config.toml
init = "trunc"
learning_rate = 0.00473
max_seq_len = 256
Each number is 50 + 10 x the weight over its row's rms, rounded and kept within 0 to 99. Layers, rows and columns count from 0. The size before them is the row's rms in percent of the matrix's.

# up: layer 5 MLP up, 1152x320, rms 0.118, rows 987-1086, columns 32-63
# down: layer 5 MLP down (transposed), 1152x320, rms 0.125, rows 987-1086, columns 32-63
up987 101:51 36 42 49 54 50 37 49 37 34 54 46 44 64 42 52 64 34 40 54 25 45 43 48 49 46 61 58 55 46 59 49
down987 103:59 70 64 49 48 66 32 58 76 43 41 60 45 42 48 55 55 64 51 60 46 45 59 56 51 43 40 46 55 68 48 49
up988 096:41 42 40 65 58 57 59 50 39 68 73 50 46 63 65 30 49 44 52 55 60 54 60 37 67 40 52 61 51 39 46 32
down988 099:37 71 38 62 48 45 41 57 54 77 53 34 52 52 60 67 42 62 54 45 39 53 45 45 53 51 55 44 45 41 37 40
up989 103:58 63 47 32 61 63 53 31 57 47 55 38 65 66 46 52 45 61 58 45 60 54 58 45 62 37 63 49 44 60 52 45
down989 103:47 58 43 56 49 44 71 32 56 55 55 39 43 52 40 46 43 40 46 48 73 49 41 41 55 57 32 40 62 38 40 42
up990 102:49 50 43 58 43 48 47 37 36 64 49 52 56 30 59 32 36 54 52 62 37 43 45 59 62 48 52 55 51 40 47 63
down990 104:44 41 52 37 61 62 65 62 57 49 55 42 51 33 56 48 50 44 34 54 43 60 53 57 57 57 46 65 52 54 57 66
up991 103:62 34 50 56 62 58 47 45 60 46 40 57 55 40 51 58 50 46 58 50 51 37 53 46 63 48 55 62 56 48 51 51
down991 096:35 62 55 63 51 56 56 32 55 53 44 45 32 60 59 46 41 51 39 41 67 65 35 39 44 52 39 53 33 59 52 55
up992 106:50 53 46 39 40 45 49 54 50 59 36 27 47 52 53 40 49 44 56 53 37 55 63 56 51 49 60 37 45 42 48 53
down992 086:47 58 45 42 56 55 41 73 60 64 59 55 64 53 40 59 31 58 40 47 69 53 49 45 68 43 49 50 71 54 49 51
up993 101:52 61 37 35 46 58 59 34 39 53 72 64 36 51 56 66 38 60 34 73 53 38 56 37 69 68 36 57 43 57 43 29
down993 104:51 45 62 48 46 32 55 48 35 35 34 51 63 46 73 27 63 37 63 57 43 60 62 54 53 50 72 78 57 49 34 46
up994 099:30 49 48 61 56 55 39 54 54 48 58 56 65 39 48 45 48 66 44 65 54 44 52 56 65 51 54 47 53 65 34 61
down994 105:42 61 75 39 49 36 64 52 54 57 70 52 43 69 61 39 49 54 33 41 54 53 36 47 56 56 49 71 48 63 32 36
up995 088:51 59 42 48 60 59 47 62 39 49 60 50 53 49 52 49 43 38 48 48 47 33 66 68 76 60 57 55 44 61 58 42
down995 091:41 52 51 45 27 38 66 53 62 42 46 26 43 43 37 42 72 36 34 52 51 69 47 51 38 33 42 52 56 50 46 52
up996 103:53 42 62 45 36 46 62 45 37 58 62 56 43 32 65 62 50 65 59 55 41 68 77 71 57 47 52 60 52 58 63 49
down996 104:58 47 43 57 44 44 51 45 54 44 47 53 62 58 56 45 44 34 39 58 46 53 59 31 64 49 84 52 42 57 59 56
up997 101:39 44 40 58 54 37 66 48 55 50 46 58 57 45 41 50 43 65 50 61 46 52 48 45 70 35 35 53 50 56 36 38
down997 099:62 60 51 64 54 59 49 54 58 49 50 54 28 64 44 41 51 40 63 49 43 53 62 61 51 64 41 76 66 53 63 59
up998 104:56 66 55 63 80 60 49 51 58 59 39 66 56 46 44 53 29 38 34 49 64 52 26 47 68 46 52 49 55 62 44 64
down998 105:52 53 62 52 37 30 58 48 60 48 48 65 55 33 46 51 40 58 48 49 57 29 61 56 43 53 49 50 65 56 57 46
up999 107:59 44 45 37 52 46 49 49 36 47 51 46 64 49 44 44 45 47 50 62 55 42 52 55 63 58 73 56 46 51 42 51
down999 104:55 58 53 46 53 42 61 65 40 51 53 42 67 36 52 58 48 44 62 55 72 63 30 64 50 63 35 62 46 58 46 44
up1000 094:55 46 50 60 60 48 40 51 41 43 53 53 49 53 46 47 64 56 58 46 62 50 57 40 32 48 42 64 31 44 46 40
down1000 090:54 55 47 59 35 61 53 38 57 60 37 54 43 41 55 39 42 51 44 55 57 39 49 41 62 20 51 37 48 43 49 32
up1001 099:42 32 66 53 55 50 48 55 55 53 52 50 54 53 36 35 72 52 48 64 61 49 47 53 34 49 59 49 51 56 55 55
down1001 090:68 46 65 41 60 55 34 39 60 40 39 46 63 42 44 29 46 36 45 32 41 31 53 51 63 52 59 58 51 26 49 56
up1002 107:52 29 74 48 60 50 44 39 50 57 36 64 45 49 46 49 39 55 57 36 59 50 50 46 52 58 54 55 68 54 50 48
down1002 102:54 63 46 41 44 46 46 49 47 48 69 38 59 57 43 53 48 38 47 54 33 52 50 37 58 59 35 61 50 50 33 53
up1003 104:33 53 41 57 48 43 46 31 45 73 33 62 52 63 47 38 57 42 54 44 46 55 49 44 44 66 71 33 60 43 47 52
down1003 094:46 51 60 38 51 48 46 63 47 49 67 49 39 41 55 48 38 49 57 52 57 47 76 53 44 25 64 60 48 49 60 46
up1004 093:22 38 61 53 57 43 42 60 26 42 36 49 46 64 51 51 41 46 44 50 54 52 46 59 32 45 59 29 48 51 39 50
down1004 093:47 51 40 38 44 64 39 34 74 46 56 64 42 55 35 38 43 61 52 44 56 40 37 38 60 60 50 49 48 49 49 53
up1005 098:52 54 50 49 57 60 53 49 35 31 45 43 41 57 57 48 68 52 57 53 37 48 46 37 68 50 44 53 68 56 52 28
down1005 100:39 54 62 30 49 33 51 47 35 49 71 58 57 32 43 50 44 55 37 43 61 69 63 50 45 76 35 45 37 53 39 36
up1006 103:55 54 60 37 62 27 54 50 56 53 60 31 55 56 49 40 26 53 55 44 61 48 49 38 57 54 48 53 47 35 51 47
down1006 099:42 61 60 49 54 75 47 45 48 47 53 49 55 40 39 51 60 68 54 61 59 38 50 58 43 42 36 51 48 44 50 37
up1007 095:41 67 49 56 73 40 48 49 50 35 32 48 26 51 54 34 51 41 41 57 49 46 53 45 77 32 45 41 58 39 46 36
down1007 094:47 38 45 48 46 43 55 60 44 61 39 45 33 63 40 52 50 57 50 56 59 56 60 67 57 38 42 52 36 53 70 60
up1008 098:46 56 38 61 49 45 39 47 55 40 63 67 59 42 44 64 48 48 46 64 51 47 38 59 50 55 46 33 40 59 29 27
down1008 098:42 59 64 72 45 38 53 40 48 53 28 48 66 55 59 45 31 47 45 48 49 54 43 44 69 46 44 56 55 48 70 48
up1009 106:45 49 45 46 46 38 49 49 54 44 41 39 43 63 44 42 42 41 52 52 53 63 63 43 48 54 44 58 43 36 69 68
down1009 098:48 38 48 75 57 37 48 59 51 48 39 58 37 45 57 67 30 54 42 57 33 49 38 53 59 39 46 58 57 45 46 32
up1010 102:34 42 52 44 35 41 47 37 29 27 39 67 46 50 52 51 47 47 54 58 57 53 57 33 56 64 39 47 55 32 50 33
down1010 103:53 55 39 42 60 51 52 51 55 56 59 56 51 40 42 57 57 51 43 36 39 40 53 52 36 41 39 44 42 46 52 53
up1011 095:73 44 55 52 64 35 49 57 53 44 47 57 53 48 47 56 56 42 71 48 36 49 35 29 45 46 64 36 48 45 47 31
down1011 086:42 63 43 41 44 74 45 62 59 48 49 40 63 39 53 45 52 60 61 43 68 39 50 52 50 55 53 58 55 46 28 46
up1012 099:62 36 32 49 56 50 39 36 56 62 44 43 68 53 55 50 48 46 53 65 47 37 43 57 53 54 37 80 44 40 54 56
down1012 100:48 32 45 40 51 42 59 53 45 64 56 35 47 53 40 42 50 61 37 52 59 58 56 43 46 70 47 57 69 47 40 36
up1013 105:45 47 59 57 54 45 44 50 52 44 53 58 34 67 49 29 72 54 52 47 37 29 52 68 57 37 39 40 58 57 46 78
down1013 106:55 63 40 46 73 59 51 43 51 34 59 56 51 55 36 47 57 60 55 45 51 53 62 44 45 55 50 56 52 58 56 64
up1014 106:66 35 36 39 61 36 44 60 47 51 37 47 48 41 34 64 48 50 53 50 41 60 38 41 52 40 50 57 77 47 50 51
down1014 103:48 46 48 48 51 52 52 37 57 46 59 63 57 61 53 38 35 46 66 60 56 42 38 43 59 54 56 36 61 44 35 43
up1015 093:43 46 32 45 50 50 53 45 34 49 44 61 24 59 36 58 55 61 49 42 39 56 29 42 51 57 47 44 38 52 48 51
down1015 098:63 49 53 63 43 39 39 46 55 60 53 48 77 34 34 63 36 55 52 59 59 40 60 54 29 54 52 56 53 51 36 63
up1016 094:65 38 65 59 40 38 69 41 49 55 43 56 56 46 56 52 40 52 43 42 62 40 42 45 39 63 38 49 79 51 48 35
down1016 096:52 55 39 52 58 56 54 54 46 60 27 43 62 42 37 42 54 57 49 51 51 44 51 52 70 51 58 56 56 45 44 43
up1017 103:40 48 59 37 53 66 49 42 40 54 44 56 57 53 38 62 68 40 66 45 53 23 36 35 61 48 54 54 53 47 52 41
down1017 094:62 48 50 47 39 35 51 43 20 55 56 45 55 46 44 38 53 53 49 57 53 57 57 43 64 47 52 38 41 40 41 54
up1018 106:45 42 59 49 42 10 48 43 57 58 60 58 45 61 53 37 41 57 66 47 64 35 48 47 44 52 71 43 51 31 41 52
down1018 109:44 58 55 54 62 63 48 59 47 57 77 41 50 67 54 40 54 54 51 43 46 41 60 61 31 56 53 49 44 64 42 43
up1019 109:62 44 55 49 51 62 40 53 40 46 73 57 65 50 47 47 53 51 54 55 51 54 51 59 49 36 43 59 50 64 38 41
down1019 098:56 24 57 64 42 60 48 42 47 56 42 61 56 53 58 49 51 46 50 44 44 57 53 59 42 65 31 46 59 44 48 59
up1020 096:39 48 76 38 62 48 51 34 63 45 49 33 51 49 69 57 49 29 57 48 45 62 49 41 52 52 67 52 66 57 74 56
down1020 103:42 48 49 46 59 30 54 63 59 53 49 34 47 55 58 62 55 58 55 61 57 47 30 34 61 32 55 58 67 53 41 47
up1021 102:34 41 42 47 51 65 49 57 52 60 54 52 58 50 37 72 50 38 63 81 46 60 41 49 52 48 45 38 55 42 56 57
down1021 106:49 43 39 40 44 58 50 42 43 45 42 42 46 59 56 38 43 44 67 52 39 75 48 66 46 71 61 60 41 43 52 34
up1022 097:58 36 49 59 42 68 56 38 39 60 58 54 59 41 65 45 53 52 60 38 57 41 39 60 64 48 66 30 51 57 58 50
down1022 104:59 45 43 46 48 59 52 64 56 29 48 50 35 30 48 66 35 28 52 51 43 38 34 37 48 58 63 50 46 46 44 65
up1023 101:39 59 41 54 54 46 48 43 48 69 67 49 48 75 53 56 62 57 44 63 55 52 51 55 46 63 42 27 55 55 46 62
down1023 100:39 37 45 54 48 49 41 43 61 56 45 51 37 46 56 57 42 55 53 52 36 19 60 49 47 56 42 40 53 39 50 47
up1024 094:49 42 69 47 76 36 27 48 60 77 64 53 55 43 55 72 54 46 57 41 51 61 53 44 40 46 60 44 43 54 68 43
down1024 097:46 41 26 47 45 60 43 59 47 41 45 48 59 65 48 58 56 52 53 50 45 57 64 56 39 66 39 57 34 55 44 56
up1025 099:72 34 43 51 64 51 42 55 52 44 52 75 65 31 61 67 62 43 37 53 49 57 65 64 49 46 47 43 47 53 66 28
down1025 100:60 37 38 48 57 44 47 41 31 50 55 29 63 62 54 63 30 51 36 50 46 56 46 54 47 61 58 52 67 52 24 61
up1026 100:42 38 33 56 53 44 54 60 61 56 44 51 51 58 46 70 64 47 38 65 50 40 53 51 61 47 72 57 51 42 51 26
down1026 107:67 34 43 65 51 55 48 50 31 60 47 52 47 34 60 58 65 39 53 55 47 69 50 43 44 59 68 42 31 60 39 65
up1027 102:47 52 63 43 58 33 60 44 57 45 32 47 35 49 53 64 55 34 59 57 30 51 71 42 61 58 40 64 62 56 68 53
down1027 096:38 53 53 50 52 45 55 45 28 41 41 51 51 45 52 40 40 42 49 54 53 47 39 60 60 52 68 53 37 21 43 50
up1028 100:52 50 61 46 51 52 43 59 55 61 38 52 38 49 47 58 41 50 50 51 47 58 24 61 63 31 59 54 62 54 31 47
down1028 100:49 57 53 58 48 55 51 53 52 38 41 64 52 59 53 35 38 55 50 49 47 35 53 76 71 43 51 55 56 40 58 33
up1029 099:66 43 43 51 62 47 52 59 49 54 44 57 54 51 38 57 69 67 55 62 55 53 45 61 51 47 45 41 58 48 50 31
down1029 095:30 32 59 49 63 61 45 32 59 38 51 50 43 41 45 64 48 54 50 24 40 54 52 41 41 58 77 49 53 57 42 62
up1030 100:62 57 59 36 42 49 62 50 66 39 52 57 52 46 69 42 58 55 63 55 32 45 41 45 48 52 50 45 43 42 66 47
down1030 103:26 53 50 52 30 44 58 73 57 50 37 41 42 60 66 62 43 49 42 40 56 42 46 47 50 47 44 51 37 44 75 35
up1031 096:47 56 35 59 47 46 47 47 48 58 45 62 62 42 26 45 42 52 63 56 53 53 72 50 63 63 47 34 43 37 55 38
down1031 103:39 49 61 54 58 27 46 44 32 52 63 31 69 45 47 30 43 61 49 41 41 45 26 64 46 53 54 47 51 51 35 44
up1032 100:60 48 50 59 62 36 37 38 50 46 54 42 62 60 54 30 52 48 47 46 70 36 50 34 51 45 57 56 46 52 36 41
down1032 099:62 59 50 50 42 41 42 50 49 43 58 58 61 39 56 75 22 48 44 46 53 59 45 59 43 55 45 53 55 53 52 34
up1033 106:48 54 44 49 59 21 50 33 68 64 59 46 46 57 46 57 49 48 59 49 38 53 41 39 34 50 50 51 55 44 54 48
down1033 097:44 63 51 55 59 50 41 56 61 51 62 55 37 30 56 48 47 44 53 40 34 50 37 52 54 54 58 48 43 37 47 56
up1034 109:53 66 31 39 55 58 47 49 57 62 45 47 64 52 52 51 47 67 50 66 63 47 57 67 52 46 53 47 38 37 34 52
down1034 107:67 51 63 52 33 67 49 42 70 34 46 51 50 54 28 61 47 63 45 47 45 41 33 47 60 62 58 60 62 47 42 54
up1035 093:63 38 46 23 50 42 62 70 47 54 44 57 53 42 52 63 54 64 44 37 54 56 55 44 60 36 50 54 40 52 45 60
down1035 093:56 43 78 52 48 44 51 47 83 56 33 50 49 63 37 27 40 40 59 53 40 63 42 43 45 50 54 52 54 36 55 53
up1036 102:49 53 43 79 41 55 55 43 49 46 62 52 44 41 48 39 45 38 48 62 49 46 62 28 64 28 44 40 38 41 55 55
down1036 099:34 37 52 61 46 51 57 44 44 28 57 41 55 37 63 48 43 44 62 30 53 30 61 32 47 48 48 36 38 59 58 54
up1037 101:59 48 39 48 56 66 54 44 52 67 39 34 62 19 50 58 42 46 40 56 44 50 62 48 60 43 71 64 46 42 60 33
down1037 095:45 37 60 81 37 44 42 49 45 62 52 52 44 55 52 60 49 47 41 44 74 57 39 43 32 50 39 65 28 62 40 40
up1038 102:58 53 32 52 50 58 68 51 44 57 59 54 67 62 61 50 55 53 60 57 51 51 53 46 57 57 56 63 60 47 62 47
down1038 103:29 54 45 35 43 58 57 66 65 53 46 38 54 49 46 31 49 61 48 49 43 56 40 51 41 33 44 46 49 60 29 58
up1039 099:61 39 32 51 42 51 44 52 46 54 45 38 69 50 54 55 53 63 44 71 47 48 65 54 57 60 51 65 47 55 67 35
down1039 104:57 47 30 40 58 69 63 43 61 56 53 53 51 54 32 46 59 62 42 54 44 54 40 49 49 51 51 45 45 54 46 43
up1040 108:48 43 53 50 57 50 65 59 43 51 47 48 56 14 63 52 55 46 61 30 33 35 50 45 53 50 34 45 56 34 64 50
down1040 116:34 37 60 55 55 37 50 53 46 45 47 53 34 50 53 50 41 66 54 67 44 57 35 45 69 35 55 48 50 61 48 54
up1041 100:57 61 59 64 47 58 47 43 52 47 44 38 63 58 74 57 60 51 32 52 43 52 49 55 65 64 49 65 53 55 39 50
down1041 098:53 56 55 58 25 52 52 51 34 33 58 43 44 59 61 49 33 39 61 35 47 54 55 55 29 56 41 35 62 58 73 53
up1042 093:54 44 74 55 48 51 42 51 60 61 55 38 49 49 65 48 49 45 38 48 53 39 57 50 51 48 52 20 43 48 69 50
down1042 095:59 50 56 48 42 61 59 48 48 54 72 60 33 34 53 46 49 61 67 27 70 30 56 57 63 51 59 38 65 61 29 53
up1043 101:30 45 54 64 38 45 37 45 51 42 49 52 61 65 65 33 65 52 53 55 42 51 38 45 53 27 41 32 22 60 53 55
down1043 100:58 46 58 66 54 52 64 41 53 60 66 42 35 47 38 54 41 44 45 37 50 34 66 49 52 59 53 39 57 47 55 60
up1044 098:51 65 29 40 56 67 42 36 50 45 33 76 61 50 53 52 52 28 55 54 41 47 66 41 62 57 52 48 51 43 41 52
down1044 102:30 57 76 44 59 67 44 73 39 45 43 60 44 65 53 41 46 62 31 66 53 44 58 39 37 50 52 44 52 54 57 47
up1045 100:35 58 44 46 69 61 48 57 70 57 31 64 52 49 65 57 53 68 52 55 65 42 55 42 62 37 38 39 57 34 54 67
down1045 101:54 70 56 64 61 37 46 59 36 54 66 43 55 34 49 37 55 41 59 59 54 53 42 58 57 57 56 55 50 53 60 55
up1046 103:28 52 67 61 49 35 45 40 52 36 48 41 52 54 51 73 42 34 54 47 56 50 42 38 41 43 55 47 51 44 38 37
down1046 101:55 54 51 43 58 44 53 42 46 51 60 51 63 50 55 42 41 61 44 25 46 39 54 50 48 35 39 42 49 56 47 55
up1047 105:66 40 62 50 40 60 36 50 75 34 70 41 48 51 51 61 64 46 52 45 44 43 50 29 56 28 62 50 43 36 70 46
down1047 112:39 62 51 62 39 36 57 48 44 50 45 45 42 65 39 34 62 45 61 53 48 66 42 48 41 50 45 35 57 64 37 47
up1048 100:50 43 57 50 38 44 55 54 48 47 47 45 47 52 56 37 59 56 55 41 51 59 50 36 34 53 47 61 42 42 51 51
down1048 100:67 60 56 48 55 45 63 39 60 59 52 21 60 25 50 59 49 57 69 59 33 53 39 42 60 65 50 55 53 50 47 58
up1049 105:44 50 41 71 47 55 35 61 38 36 76 62 51 24 55 29 43 47 60 63 50 59 42 53 52 48 54 41 47 43 44 52
down1049 109:48 44 43 35 47 39 55 63 46 60 47 46 36 62 50 61 43 57 59 51 40 36 41 53 52 47 50 45 54 72 45 53
up1050 111:41 54 56 41 43 48 75 39 41 57 57 52 44 53 54 40 58 53 58 34 47 59 48 60 49 67 42 47 54 46 54 30
down1050 107:61 68 43 56 50 65 42 68 41 74 51 32 40 32 47 66 40 58 17 58 49 48 52 55 55 41 28 47 29 49 57 57
up1051 103:36 44 47 55 43 72 57 42 59 56 64 46 51 45 40 42 42 43 50 39 56 52 66 37 54 47 52 45 69 53 52 55
down1051 104:58 42 39 61 50 51 39 64 51 44 48 60 63 52 48 38 50 58 60 62 45 48 38 73 52 53 34 57 39 59 60 51
up1052 095:37 48 52 34 57 61 48 56 60 47 36 52 57 60 54 53 55 46 36 37 45 52 32 45 69 64 54 37 40 57 37 54
down1052 086:50 46 47 71 65 25 40 49 52 60 53 45 56 60 55 44 41 60 46 50 56 54 54 44 70 40 40 63 49 41 42 48
up1053 099:38 27 77 47 52 64 64 80 38 55 66 39 34 55 56 54 58 53 54 38 73 50 38 48 54 53 42 36 34 50 43 54
down1053 096:41 55 46 34 27 34 42 43 64 68 64 42 57 46 53 39 54 47 45 39 35 47 57 54 56 59 73 60 58 39 57 63
up1054 103:36 59 53 28 52 51 38 32 55 49 36 58 45 50 78 54 62 59 58 52 28 57 48 44 64 45 54 42 56 61 52 41
down1054 107:48 51 48 59 49 52 47 26 58 41 70 42 47 44 59 45 46 57 61 31 66 69 43 66 54 29 43 47 55 46 41 57
up1055 103:47 50 43 60 57 55 44 41 55 52 54 44 47 45 59 40 49 58 53 62 57 31 57 39 55 54 45 47 34 48 32 54
down1055 106:50 47 60 45 62 59 62 41 59 48 51 43 53 33 29 32 56 46 57 57 39 60 36 51 57 43 42 51 53 56 56 52
up1056 108:40 45 47 39 47 35 45 81 49 50 47 56 48 57 59 40 43 46 42 62 54 55 55 55 54 50 62 42 54 49 51 55
down1056 099:35 31 51 45 48 25 51 59 41 69 45 53 41 64 51 41 51 60 32 56 50 38 66 52 41 38 56 60 52 41 51 39
up1057 104:41 42 47 63 40 39 43 46 43 55 45 60 71 68 52 58 48 55 51 56 44 32 53 40 48 64 53 43 39 33 65 46
down1057 109:59 49 42 50 38 55 44 49 46 46 54 53 48 52 41 51 49 60 31 60 33 48 65 36 58 55 62 42 41 62 45 69
up1058 109:48 57 59 46 42 59 39 50 50 48 45 65 52 58 52 45 52 59 48 50 49 49 42 45 41 51 54 51 56 65 49 50
down1058 109:55 51 30 59 58 44 39 75 45 56 46 30 69 57 48 52 35 62 40 60 46 52 63 44 46 52 48 70 38 32 54 52
up1059 106:47 33 65 28 38 49 58 54 60 52 36 61 39 39 32 57 52 34 58 49 59 42 74 26 28 38 47 51 44 35 41 48
down1059 103:34 54 30 61 53 72 49 50 29 42 58 45 57 51 53 55 51 48 50 68 42 62 49 67 28 49 37 48 63 65 46 57
up1060 099:50 46 42 60 47 58 53 53 38 41 57 49 63 69 54 55 63 51 31 62 48 66 27 62 55 46 56 26 46 54 58 43
down1060 098:54 41 66 54 68 50 39 45 60 45 49 40 52 50 50 48 50 64 48 41 40 41 60 60 41 81 50 50 48 64 51 58
up1061 103:37 46 59 58 56 49 79 45 77 49 51 25 52 37 53 49 56 42 51 48 59 53 31 56 44 60 75 74 38 39 53 49
down1061 096:37 36 51 49 66 50 41 44 37 45 59 49 42 59 42 49 40 53 70 65 63 36 47 47 53 34 51 54 36 48 51 63
up1062 103:50 59 52 47 46 63 48 50 35 56 36 58 80 54 58 48 54 46 29 61 42 43 57 49 49 61 51 53 36 51 58 60
down1062 110:40 45 44 66 66 47 32 53 56 33 47 46 67 35 38 42 57 41 45 59 62 52 38 63 61 45 45 48 47 45 56 39
up1063 100:64 66 36 50 60 51 63 44 52 47 37 38 50 40 45 37 49 41 47 55 60 39 56 38 53 48 74 57 35 51 63 49
down1063 095:41 54 52 33 43 64 76 32 62 41 43 46 49 44 48 60 48 60 40 44 37 38 52 42 58 51 45 45 59 48 50 44
up1064 102:53 54 57 47 69 69 51 49 41 46 56 45 70 49 39 59 46 70 70 54 61 50 52 43 62 66 47 40 27 77 59 35
down1064 100:67 63 57 28 44 42 66 70 54 54 34 64 53 44 57 43 50 41 48 50 54 41 56 45 51 52 57 58 43 38 28 40
up1065 095:50 34 63 33 59 48 56 32 45 40 51 47 55 51 35 66 63 48 47 54 33 52 67 42 48 61 49 67 43 52 55 48
down1065 099:44 53 34 43 45 51 62 56 44 44 30 54 57 63 65 45 66 54 37 45 71 43 49 30 35 41 57 56 53 42 55 64
up1066 101:47 57 58 62 57 44 39 46 45 40 53 54 54 40 49 58 65 53 56 55 64 55 62 54 61 57 58 44 57 36 50 39
down1066 102:51 39 76 65 31 49 45 39 37 42 44 51 36 49 64 51 47 43 60 44 55 45 71 46 46 59 64 41 44 55 61 72
up1067 097:67 43 39 48 52 62 61 44 42 51 57 46 43 35 58 49 46 51 69 49 54 65 64 49 42 44 62 49 52 44 44 56
down1067 103:67 44 30 64 63 54 50 50 33 58 49 25 45 52 51 46 37 29 41 46 65 34 55 39 67 42 49 55 53 46 40 38
up1068 095:71 59 57 49 62 21 33 40 35 49 58 59 47 47 51 52 58 63 38 43 60 52 48 56 33 42 49 42 50 53 58 47
down1068 096:41 44 50 58 49 47 55 60 59 47 60 38 63 57 60 47 56 54 58 67 52 46 37 43 48 52 43 61 53 68 52 40
up1069 101:55 54 47 44 43 46 50 63 32 58 51 45 39 45 62 58 50 38 52 50 57 48 51 52 52 57 40 47 49 36 57 60
down1069 097:57 39 61 60 59 54 56 53 48 73 63 47 52 62 62 58 46 47 47 39 64 46 50 73 72 39 55 53 33 65 40 42
up1070 108:57 35 58 31 51 45 54 50 47 43 31 60 43 50 52 50 53 37 60 55 57 63 76 58 58 35 52 52 58 35 46 43
down1070 100:32 38 55 69 41 59 64 22 54 43 51 42 48 59 64 33 50 41 55 44 66 49 36 54 30 37 63 52 55 49 49 53
up1071 104:58 58 54 59 61 54 18 52 57 48 32 28 68 45 38 41 59 61 44 40 55 57 51 48 52 50 56 37 62 61 54 49
down1071 103:43 48 41 44 60 47 43 63 63 60 62 51 50 54 42 46 42 44 28 29 40 40 39 50 51 63 27 39 53 48 47 68
up1072 085:61 40 71 60 52 53 34 50 62 67 45 72 50 50 62 45 67 32 55 51 49 36 66 50 52 43 65 80 31 50 62 76
down1072 085:59 68 42 40 38 49 48 43 35 51 52 56 42 37 44 56 45 55 49 24 31 54 54 52 57 54 55 58 49 58 56 29
up1073 092:53 40 52 58 46 57 50 49 50 44 52 39 49 63 54 51 62 54 31 60 54 49 48 51 67 57 33 55 38 54 33 53
down1073 081:44 56 65 50 43 41 59 51 30 61 35 40 50 43 41 52 51 50 49 64 51 50 64 55 37 33 40 57 40 58 75 52
up1074 106:50 28 60 38 51 79 69 40 54 70 48 61 51 50 55 44 40 37 70 43 65 42 58 56 56 60 48 48 36 62 57 46
down1074 106:54 54 51 54 62 55 53 55 55 45 42 49 52 41 44 33 53 60 47 41 27 52 31 49 41 47 59 35 48 40 33 60
up1075 105:53 50 55 45 56 47 33 41 54 53 53 76 45 52 60 54 45 40 50 60 58 39 52 48 53 58 50 44 54 60 64 52
down1075 105:38 42 42 61 57 49 62 54 38 45 48 44 62 58 50 59 47 45 53 35 59 56 73 42 60 50 41 67 37 30 60 43
up1076 110:47 55 54 40 44 57 64 46 45 60 43 59 47 58 46 43 32 69 37 55 44 36 72 50 73 57 42 67 49 57 51 54
down1076 105:59 38 63 51 60 51 39 53 58 59 55 51 46 64 43 56 50 58 55 44 37 36 43 49 63 30 62 42 55 60 55 71
up1077 101:30 54 55 31 53 67 41 62 50 46 36 50 62 58 44 68 50 29 44 55 53 54 54 48 57 56 47 46 52 36 43 40
down1077 096:30 48 41 55 39 56 43 49 41 44 56 44 41 56 54 38 56 67 43 67 64 55 50 51 49 59 53 42 68 54 65 59
up1078 096:26 68 42 57 42 65 43 48 50 62 25 58 59 35 49 65 50 49 41 37 37 64 44 41 66 50 39 46 60 34 54 59
down1078 102:47 39 51 56 39 39 49 30 52 45 55 38 54 69 39 45 57 49 49 36 54 56 49 37 50 57 53 53 50 43 51 53
up1079 104:37 36 59 66 59 57 42 31 65 39 26 50 46 60 58 42 61 40 67 47 55 69 47 41 44 38 46 56 47 52 53 73
down1079 105:56 55 57 42 65 47 52 49 55 54 38 63 50 54 56 55 35 57 45 63 60 36 52 69 59 34 42 59 50 65 47 61
up1080 101:56 51 36 50 44 38 55 34 45 55 59 49 47 49 56 49 47 36 66 30 59 54 46 69 48 70 38 43 60 67 69 64
down1080 101:61 34 52 58 49 60 66 53 51 61 42 67 68 52 43 31 52 63 46 53 59 38 62 63 42 47 55 33 43 50 55 45
up1081 100:61 53 62 46 71 56 51 44 77 66 47 26 61 71 29 52 53 43 46 53 58 44 45 58 58 48 49 53 55 27 48 53
down1081 094:64 42 53 62 62 52 36 57 60 65 70 45 67 45 43 49 51 49 40 33 46 62 53 41 58 71 43 68 49 49 42 18
up1082 095:40 45 64 54 61 53 44 38 58 38 49 62 56 64 45 62 46 38 42 44 58 36 52 49 58 52 55 52 45 43 71 46
down1082 103:54 42 40 41 40 69 47 71 40 45 52 55 53 54 44 55 47 41 36 42 61 45 65 34 60 65 46 55 60 43 62 47
up1083 098:73 52 37 46 39 55 52 37 45 54 39 55 54 50 59 53 49 58 41 27 38 46 61 48 39 38 48 50 55 68 58 42
down1083 103:47 29 40 56 52 60 60 62 43 67 53 37 51 43 49 68 60 50 48 28 61 44 69 59 53 59 48 53 49 64 40 59
up1084 101:52 59 48 60 56 55 45 57 71 37 31 40 44 52 40 45 45 47 53 57 39 69 42 52 49 46 38 44 53 57 47 53
down1084 100:50 30 51 51 55 47 59 48 55 58 51 46 51 60 60 37 60 50 52 55 53 48 59 46 67 55 69 33 62 51 49 44
up1085 096:57 48 59 41 49 38 67 46 50 46 45 66 35 32 61 42 68 44 50 49 52 57 42 72 52 35 57 44 38 58 38 41
down1085 096:60 46 53 53 33 61 69 48 53 63 30 29 50 53 54 44 42 62 52 55 46 41 60 45 46 49 43 55 45 56 69 59
up1086 096:58 58 56 62 48 45 66 58 57 68 59 47 33 71 57 42 44 45 34 56 31 40 45 52 53 54 66 48 41 39 45 60
down1086 106:62 51 42 55 31 53 58 78 49 45 53 46 50 66 39 55 57 54 38 44 55 67 43 38 50 47 54 43 47 51 53 37